{"n_layer": 15, "d_model": 192, "activation": "squared_relu", "norm_eps": 1e-06, "rope_base": 607000.0, "init": "orth", "init_std_up": 0.0202, "optimizer": "adamw", "beta2": 0.99, "lr_head": 0.00649, "warmup_steps": 243, "decay_fraction": 1.0, "train_tokens": 534600000, "steps": 11193}
Each number is 128 + 24 x the weight over its row's rms, rounded and kept within 0 to 255. Layers, rows and columns count from 0. Numbers have three digits each. The size before them is the row's rms in percent of the matrix's.

# q: layer 11 attention query, 192x192, rms 0.156, rows 139-191, columns 144-191
# k: layer 11 attention key, 192x192, rms 0.157, rows 139-191, columns 144-191
# v: layer 11 attention value, 192x192, rms 0.162, rows 128-134, columns 144-191
# o: layer 11 attention output (transposed), 192x192, rms 0.159, rows 128-134, columns 144-191
q139 108:133109138125143151141091106147098139175124109110116111127142109136167156131185134137123131101112124157141122110125137147196142147171111098162103
k139 115:124091110121137171139106117118116145147116151101090114131166117150089160123146112134143115103135173120143103086102134134185152122116089162099136
q140 118:181145124098134096148142114125128141123079141107129104092100152138135126133059124115094148140105120142112140168145131145127149108164093148116109
k140 118:196134172102107089139104122112109157141126123104126107132111145132163120163069113060134149168161118127127155138109113140145156113145116151160135
q141 126:091174156121134113136120171136118132140129139134145124108137172107118109126120125154127183157157153131181107100109077139111162147122147166144092
k141 096:116120146121109111124116139140132142151180112111169164143135122088102146124149169109182117146116180141132121158144123130135109136138156130174115
q142 125:148101123124160089118161129107090122100091157141099115127159116173091139120152094126163158145131160167123152110119178092148123062156122124093150
k142 124:179146130120152120115143107149090120132138130130101145165160122138183107114099156141149123130132137168117165087116179132163102191138150134090124
q143 123:138136158107110171165128123130114170148152093155141152103131085139126156096162139163150116122140107155145111135124143132153131176123146109129145
k143 111:112145157127171128125154130166114134103173145159101109120139122125075100133129114127147121090149135125116068125115124128126149135110116119094101
q144 107:153118137127113140091168135120109175129161095182145103095106163154124113119090169131137141093137155142140140160126138117125155154153145126137137
k144 083:169129162101127101082158086164134122082156140164127129128116164146106100119086131085131116117114147117144132139147132123141140132138146137112128
q145 123:206159147077137126119143136156100166119157106137114140130098162138123156128084139125120118186112135143140136099135142124120124138140155135088152
k145 118:175152138097086125121148091117141156103194125154137165110098161132098108127066130079134103119148152156160161163177125138132162127145121110109164
q146 125:210153154081140141110139122116110147134132115147120157164105151147121154120084119105139107151111115122138127074148135152140108128154135124080164
k146 115:154145127111102123147164103117148142086165128152130148124076158155078074129070118112112091120119147166166137128130138108125165134151125128114121
q147 128:106128095121097097141101166134091107104137148119130115109149106091179128128197161148093127177161179128126142154138143095115148131137154130144127
k147 083:140154131125141115097125144158118157152125135132100156138118132130184126097142166124101115140151142107122144098131091112132114159166149163119123
q148 125:162108128119162185111152106096137143142127124108119144137122136143094125102074095109165126116089113140135137078112125146145110108130106135103139
k148 087:139075097133087161124143082110161115108169154109136131130099137133074119126133133141135119141090156122155134118092143086128107109106142133101148
q149 127:160137170098121132116102129105149129112143139133161155173105153163108119134084138104131104096124127150155143077096154163136155115103113123119151
k149 122:114141165098133108140142149096166124110119122149157099137114122160064130145098086109114107123080123138148147126090141151135175095094134114123120
q150 121:119129105117112136139142118143129132143148162118136123101114135091103127131144122143133155132122151179153118134093097099132146103082166132115111
k150 116:147088120129119163108139111140118130125132179110132099067118166060118129146130142130126151122073139129102129140093116116142093141111160129106110
q151 109:073147150127113135125118122117158091110144143129168136124123153143105144134124156126081140102114146128098146144124138138133174149049084102152140
k151 125:139118158133152155157107141168115124145107117106131102126131130121083138134111167179119108145126062151121106132086132136147115122105122102146086
q152 108:090120141146137092095134124160112092100141116150118117130125134101132119148111079127092151099122098113116090128127131163113127143104115134133136
k152 113:118140145130123128137114122131161119124115150153140158118127115083122130129109128107119115083084122087103153142156070104131090099146140103129116
q153 095:150175105096145092168113153118111130132108133158107087095144107142105140150145078134151168159121114153118100115121130149143117139153140118122101
k153 099:175122127122136105142113125107118109099168110144084165154148137131134131139146146092145088135158136166145119151190142155147121157140120135077131
q154 125:176102126117137146132124120119158136117121140127102122143133151078126116106074162122110150121118152123167123153127141129096155122123149116131130
k154 124:115161123131113113136120129141158141093153115133135113157142125166159125110086096133131149166143140112130154183110156129125127132102151110177128
q155 125:126176153111130157123149142176166110125129112110135111155124122093159124175125178151095105096107112105108129184117121153097116147116096086143112
k155 112:137126117146122155120157128155179115139118115123124117137107113094114182144176144137154134137125113112136101204154115127099136138101119082113136
q156 119:182119098112120108130137178095080124149114119091134133149156150158163116126125110132146114144147134119108134138172142152147144110121168132115139
k156 119:184149121114150103160132152089110149119171116122133163126133150135146141147153129113147124147138136157163108123162139120140128116134155160152122
q157 103:174139155095103148088142130146145153145117140148141105121106133130101126127115148121115137125115125109094151110128152158130135093156097150110100
k157 109:138194144146109137099141111122129135118168093153136152107114135151154149111084139088111111142148122144152152116143121079111137143174129146115127
q158 115:137135096136112105089107107168171116149158114103102101114119109108147149131126145123135155140119090142082091133127100128131159112127109099120130
k158 115:110138103158125117099136087131132117094160130102119149114148120103132126124142125101126152099139128160114130180127063150146124144068126121132124
q159 116:104158099135139122124084109148161118140165110104093137101072120101164126114128185127151147150133086133135123166105111134138118152111138110107091
k159 119:131105122103147143079116128126118148124143121106107116127149101089111128122170110108135172151125124118118134178072130160130143109089103130114122
q160 090:179100141112103153131159140129151185124130108123085145153130156085170151110111155188133067126132120146130097089149138127142094153177148113088115
k160 082:156105140158119129125120106116146108154150106124134112087164138114157128111136131094143165100094135192160120127134173064162114138144148115111104
q161 093:112117107120087166137151148106166145133105128108109127128145112140108159129135132157138105142114105136100150130128114134156183144131092137137158
k161 088:104153072133106158138140129086118096110130151120145148130153110110152170118142164140110121133143115169174119068115139115118151165153113118108105
q162 075:167092141140153095154135106125153154128171143141163109110196123147105096152118130157129145111131147146131121104154112119136119114148101141122087
k162 084:127109133148118115092119121085110142182120142161154115125167171138136101159104152154114146118127149196139153166085107126067121077155116172137106
q163 090:145105161112141148131096148126158107181166130126140180133177186090098126141154132144108094098102123151112140128177115174101096132147115107085120
k163 095:166130108123145127115111149128146158159153117107175145121169159102100115097144134141165135158155136167116150133132138120107132176103144095112085
q164 088:143154115133088132136167144134136126154132146127096132137141141119132158152182180136130136118148095101127160133103112162132130096122127091160109
k164 086:152145110149111150130176114133158109163143123110153115118136161122142178141160154099116144117130104078090139105109107158139122136102124088112116
q165 079:146098114128131130147108128081121139126129174118123116088131131129105174093123111084153137103119101130135145118150125127112166112134124124144084
k165 088:151098087146130153131136095113110107137139166134153111119134142113130135097122097077140158104097157122131157102148111117101136111136163180126138
q166 090:127146131118124140111114093202142090143143135131087107114116090113129103127135091143179135138144129150121121152081105117101098159165103147127183
k166 087:129121091117117174130133123166131093130146126103116107152120067140154098102097078138155089142135123128112133129136148162119075143128129147110145
q167 066:145143104134106156134135123071110136149079091152114174119144089114127134115136092121125141167170086131136153092140148153128111128154130153119098
k167 083:161133143138172100100147127145123142152101103129114178159155133100119162123131113065140125161140107084140129049146141122135098156156158150106109
q168 085:155142125108136119124130114124119113089088118112155130122063118087137120147110115121156177149133101152140109154104106143121126099108123126182111
k168 097:124158102121151138118134098131139115097107119133124141147082133108171143136135101158141166155109099161122101160138085146111154125088098142104119
q169 088:131116128130144132142111135158105140131162107118092103120155161101137141115154170074094146157169177158117097125116161112116162159132130114146151
k169 110:159177128107157108145128100126144136154168086137111078134123122108151136115135164079129155121124113104118131118127174128152111159122133139117094
q170 082:089107059144103130123127110084118154100123154149106116145094150063157146142135142101110133115139153144147146140129147115131113141095121097109164
k170 085:105095090126154168168151106126137156113128138157096148115132135122146123142158136160143104095115139126127141148128149164096145161113143109081122
q171 094:156070156141114125131120161111111120093096138110115127106154118164085132119126094153146096119129135122135153088110117080125112101151113122147152
k171 102:147105121133113118134135153116078115080108132093146132135145115190110112107100113122140122125150141186174165091116172084121159080111102203168158
q172 086:169169112122109148104127095142106101129164125101129123138050114101127140089066130073138111140123123129158124119123085114109094111095111145105150
k172 093:141151140099127099146141106137082095142138155081155126154069111160136106134142129081148104137144141127137128129174083117144110131142133139150123
q173 089:137117130124146132118135159124137101135080156135122154140116098098154081132109141163129120110180180143108127136136167122128129087150120111137151
k173 089:113121086117139173127165153129123105121090117140097176112134108091116096139145175151142163124120153168110141143112163119128097107098110135157153
q174 084:131095118149120131137171112159103134158141140092119108140148129142129136124128111170173114115123161125123123093133154126125128104161120100100125
k174 076:132086119156096152148121141117116100178109097104153109139158125122191094148145104124119112124131150116142132110151138108149119137126124105129131
q175 087:130155128128114146134113115153156135131143108125172158065184146151076105152086150122162118126096078147129121164151097163093182133151149130129087
k175 085:135126104138086103124093141112118141132161159090160119118128126107131122065089145147129127121140097140142153089124083138132150121112126129150133
q176 087:143134084127131144112146131130127174171143121118116115130100126190160109129163122149131150139123163137107105109109130126201140155125110164124128
k176 091:166157115118122102110074139170123165134109117110089114102089124145134126101118134149132130177112108137147133122128144141122161125124123139111104
q177 075:157128119130096128095101170137131125124136139129127146106137152109134145155130154081075148098090157127119117107189121153136128148090125110129121
k177 080:158166183132080127128094149147117154139148137117105144114104125120071111121132173128087125095150134159101165154115112154139143154091124134125130
q178 084:111087145128117115096125114127126128158130156122150116147080129138125101108098158120119120139132109070137149144149107150127158144150075113122122
k178 090:106103098147165137114110119128087122153125134111172131103134137148130076127097125110125134139117097152158132122128101096150156134139145126126122
q179 087:095163134107147174146153134088097119068170138113108158101146140111098132139109132115069107106155134156119118133124117108105100122123161120127114
k179 093:097152115117154117147153085125139118112102134099134169112136094152084108105131120126117101111163169174114156167114156135107122069110124169129148
q180 090:083105119107146098126133116148126145119163093103127100142136114115180115143134118120115095076136124142099083120129149093106146098158076112098149
k180 090:076126137122090115147138114112081104103155109122161151128175116085144088120136144141135098142114141149131141130105119130111129091121105115096131
q181 087:113126134161160123147168101089162145180160144107135139146138144136114135132120088137107097083113116105161141132133091104095096132121107101144074
k181 093:135154126118131165130164123072144134153140129100174146095102161162101129118129119154129120145153178155143130152102097154081159115108099128114096
q182 083:123145106125122142145098148114080115122093114113106089125158142102103152124141169166120121184092140156153134136128130091126130096115155129119127
k182 095:101138147122092122116107117128118115122112128153134114164146168076086163133144171173096137146101150157130112124139141109117138102135154146114130
q183 078:163117105112148119090160126128132089159177176146130135169149129088142120124121155174089122117114138125156151151141104130139102141156126143132155
k183 088:119126141138106147155180124145121110154137162146145109128182140138127111160168171165143116085118145134104131123086099163086098123133121133158132
q184 088:131090133111151138099091121172104122126160117122131169114161123118162078129132161167142109129087098126108141188116113121088128157128117104150132
k184 090:125144121128105142133115148143129113152165131147133137084119108115158111097112127114161151139134106128118141156107095119119154149098126082144124
q185 087:102088139104176134112134145173122089148147116121118146110113134097110136119105133103127127121129098125139120118115152165096118163089140145089143
k185 089:121103126148137160128133111147165131123143142124132125091141110083097123137117141134122148108132093111101104141107074130109114210110159101130087
q186 084:168093092122124133159123132165112137110135101143132146118126099159129132106108130157145138123168106137123154142078159106120131137117106154160144
k186 091:126111126100119119101119145124132130128153128148101144163133131098176116098096118126131117122135091139125104146089097102136107120126156133139129
q187 084:138146137103128092112135130123158138150148148087158096156090116122126114126155125129116157116081178145141137138105128124141169131095104144127166
k187 088:109135134107108135148144118107133119145114133125130105070093132119114113163119152185128144116093116146091139175115093160117163119102118110119112
q188 082:142096114115107113114181112133159111129127136133148109143141141151152084140149106123117155092150120107101072081162165144139084122135084149149153
k188 080:114103105122116101093123141109145127143093128154128135136169101072154081104102105123127138127111105155131135114134141136144101065138101148160120
q189 079:125126117124138129134093159113146140139120106116114115129101108117106139112110137127153141114162132167138150144124105125093121113088165160114153
k189 102:175145140143159135126126124155169102123140144089119098139097109116101126114149088088129114143138126082136125154139112097093110176110182119125129
q190 091:137107144158127166133146109127111136128121154167102115106131131152082124101143133155127120129148147113160117107077143115113091146117129196111101
k190 085:137087149179125134107146103107141125153118105133127125071106163148073134163102140144108108145178130148131072120117115151107138145098144157140107
q191 083:105154152119135132101122111164138122124124121143145135090098131158082092122126145140087146150139157150171115130120113134109151126096103182138149
k191 076:121127144141106116113099101119162150170145117154126119111104131133061127141071158187107095148193102137124106130135078152101112104093087123139135
v128 093:099130094127162126093161115108119122161096151117128154141162114133135108118176161091176132088129133133122161117125141130127143103139082163094162
o128 103:124119155143120163132115115158121180164159088115204121181121159144158118148139116110113100105111157091124181130157136089166111110126139142111121
v129 101:109109177141125139162117153152127145120148154146131129120166122112143138138123135113136084131143126107150100137142082120149092134132101105194145
o129 099:139149180139142113152128097116139138120093164143094108164114123140123120147087092127128108069111132120159140131141089152115119135134094109074122
v130 093:156138120119124139139106178108160144114100165159118137111150135118124126133142155151081144136111141134108081100135112143148137117107086153165155
o130 099:075096130088151134157113111125118119084129149120120148111147124131098112144130135097125110085102151137119131103127180104121132090136117140120138
v131 088:108083116121093102085143116093112133148135093109157159115120162133131082138162116092176128112157152099132154097133091145114140173161073169103150
o131 101:083117074091122130112153092154150107141145132102156120163085125111142109138108164132148145109125103128119121170153123136105115086129156135102147
v132 094:139162121141130092085093139113113110149103134134150216101122133098109140115149120119106117186117112146144129071146106104134099097176165163136097
o132 094:095097129174137136129121156107154126135134139113155107105110148117133110154154158093153109117104119148135144091147075144113180121110116167139130
v133 100:130142134105136144137103159149120166123109130116098134159160101098129109119134145133178131125151146109146114174139114140122115069171149082158101
o133 096:180122145109154051112141116129137160144164141099170093151145151156120114111120130096164149115125111099111146146169157161141205100158147129121117
v134 089:133100119139101145128139087108143129167144118136124124102154157120132105116154102118141125134129154125138148111124124111137108138103079131086156
o134 096:088198077147118116110133118133123129113126140143068119117085155110096139150106123130149165133126148083141119190159122139100116152118144102180135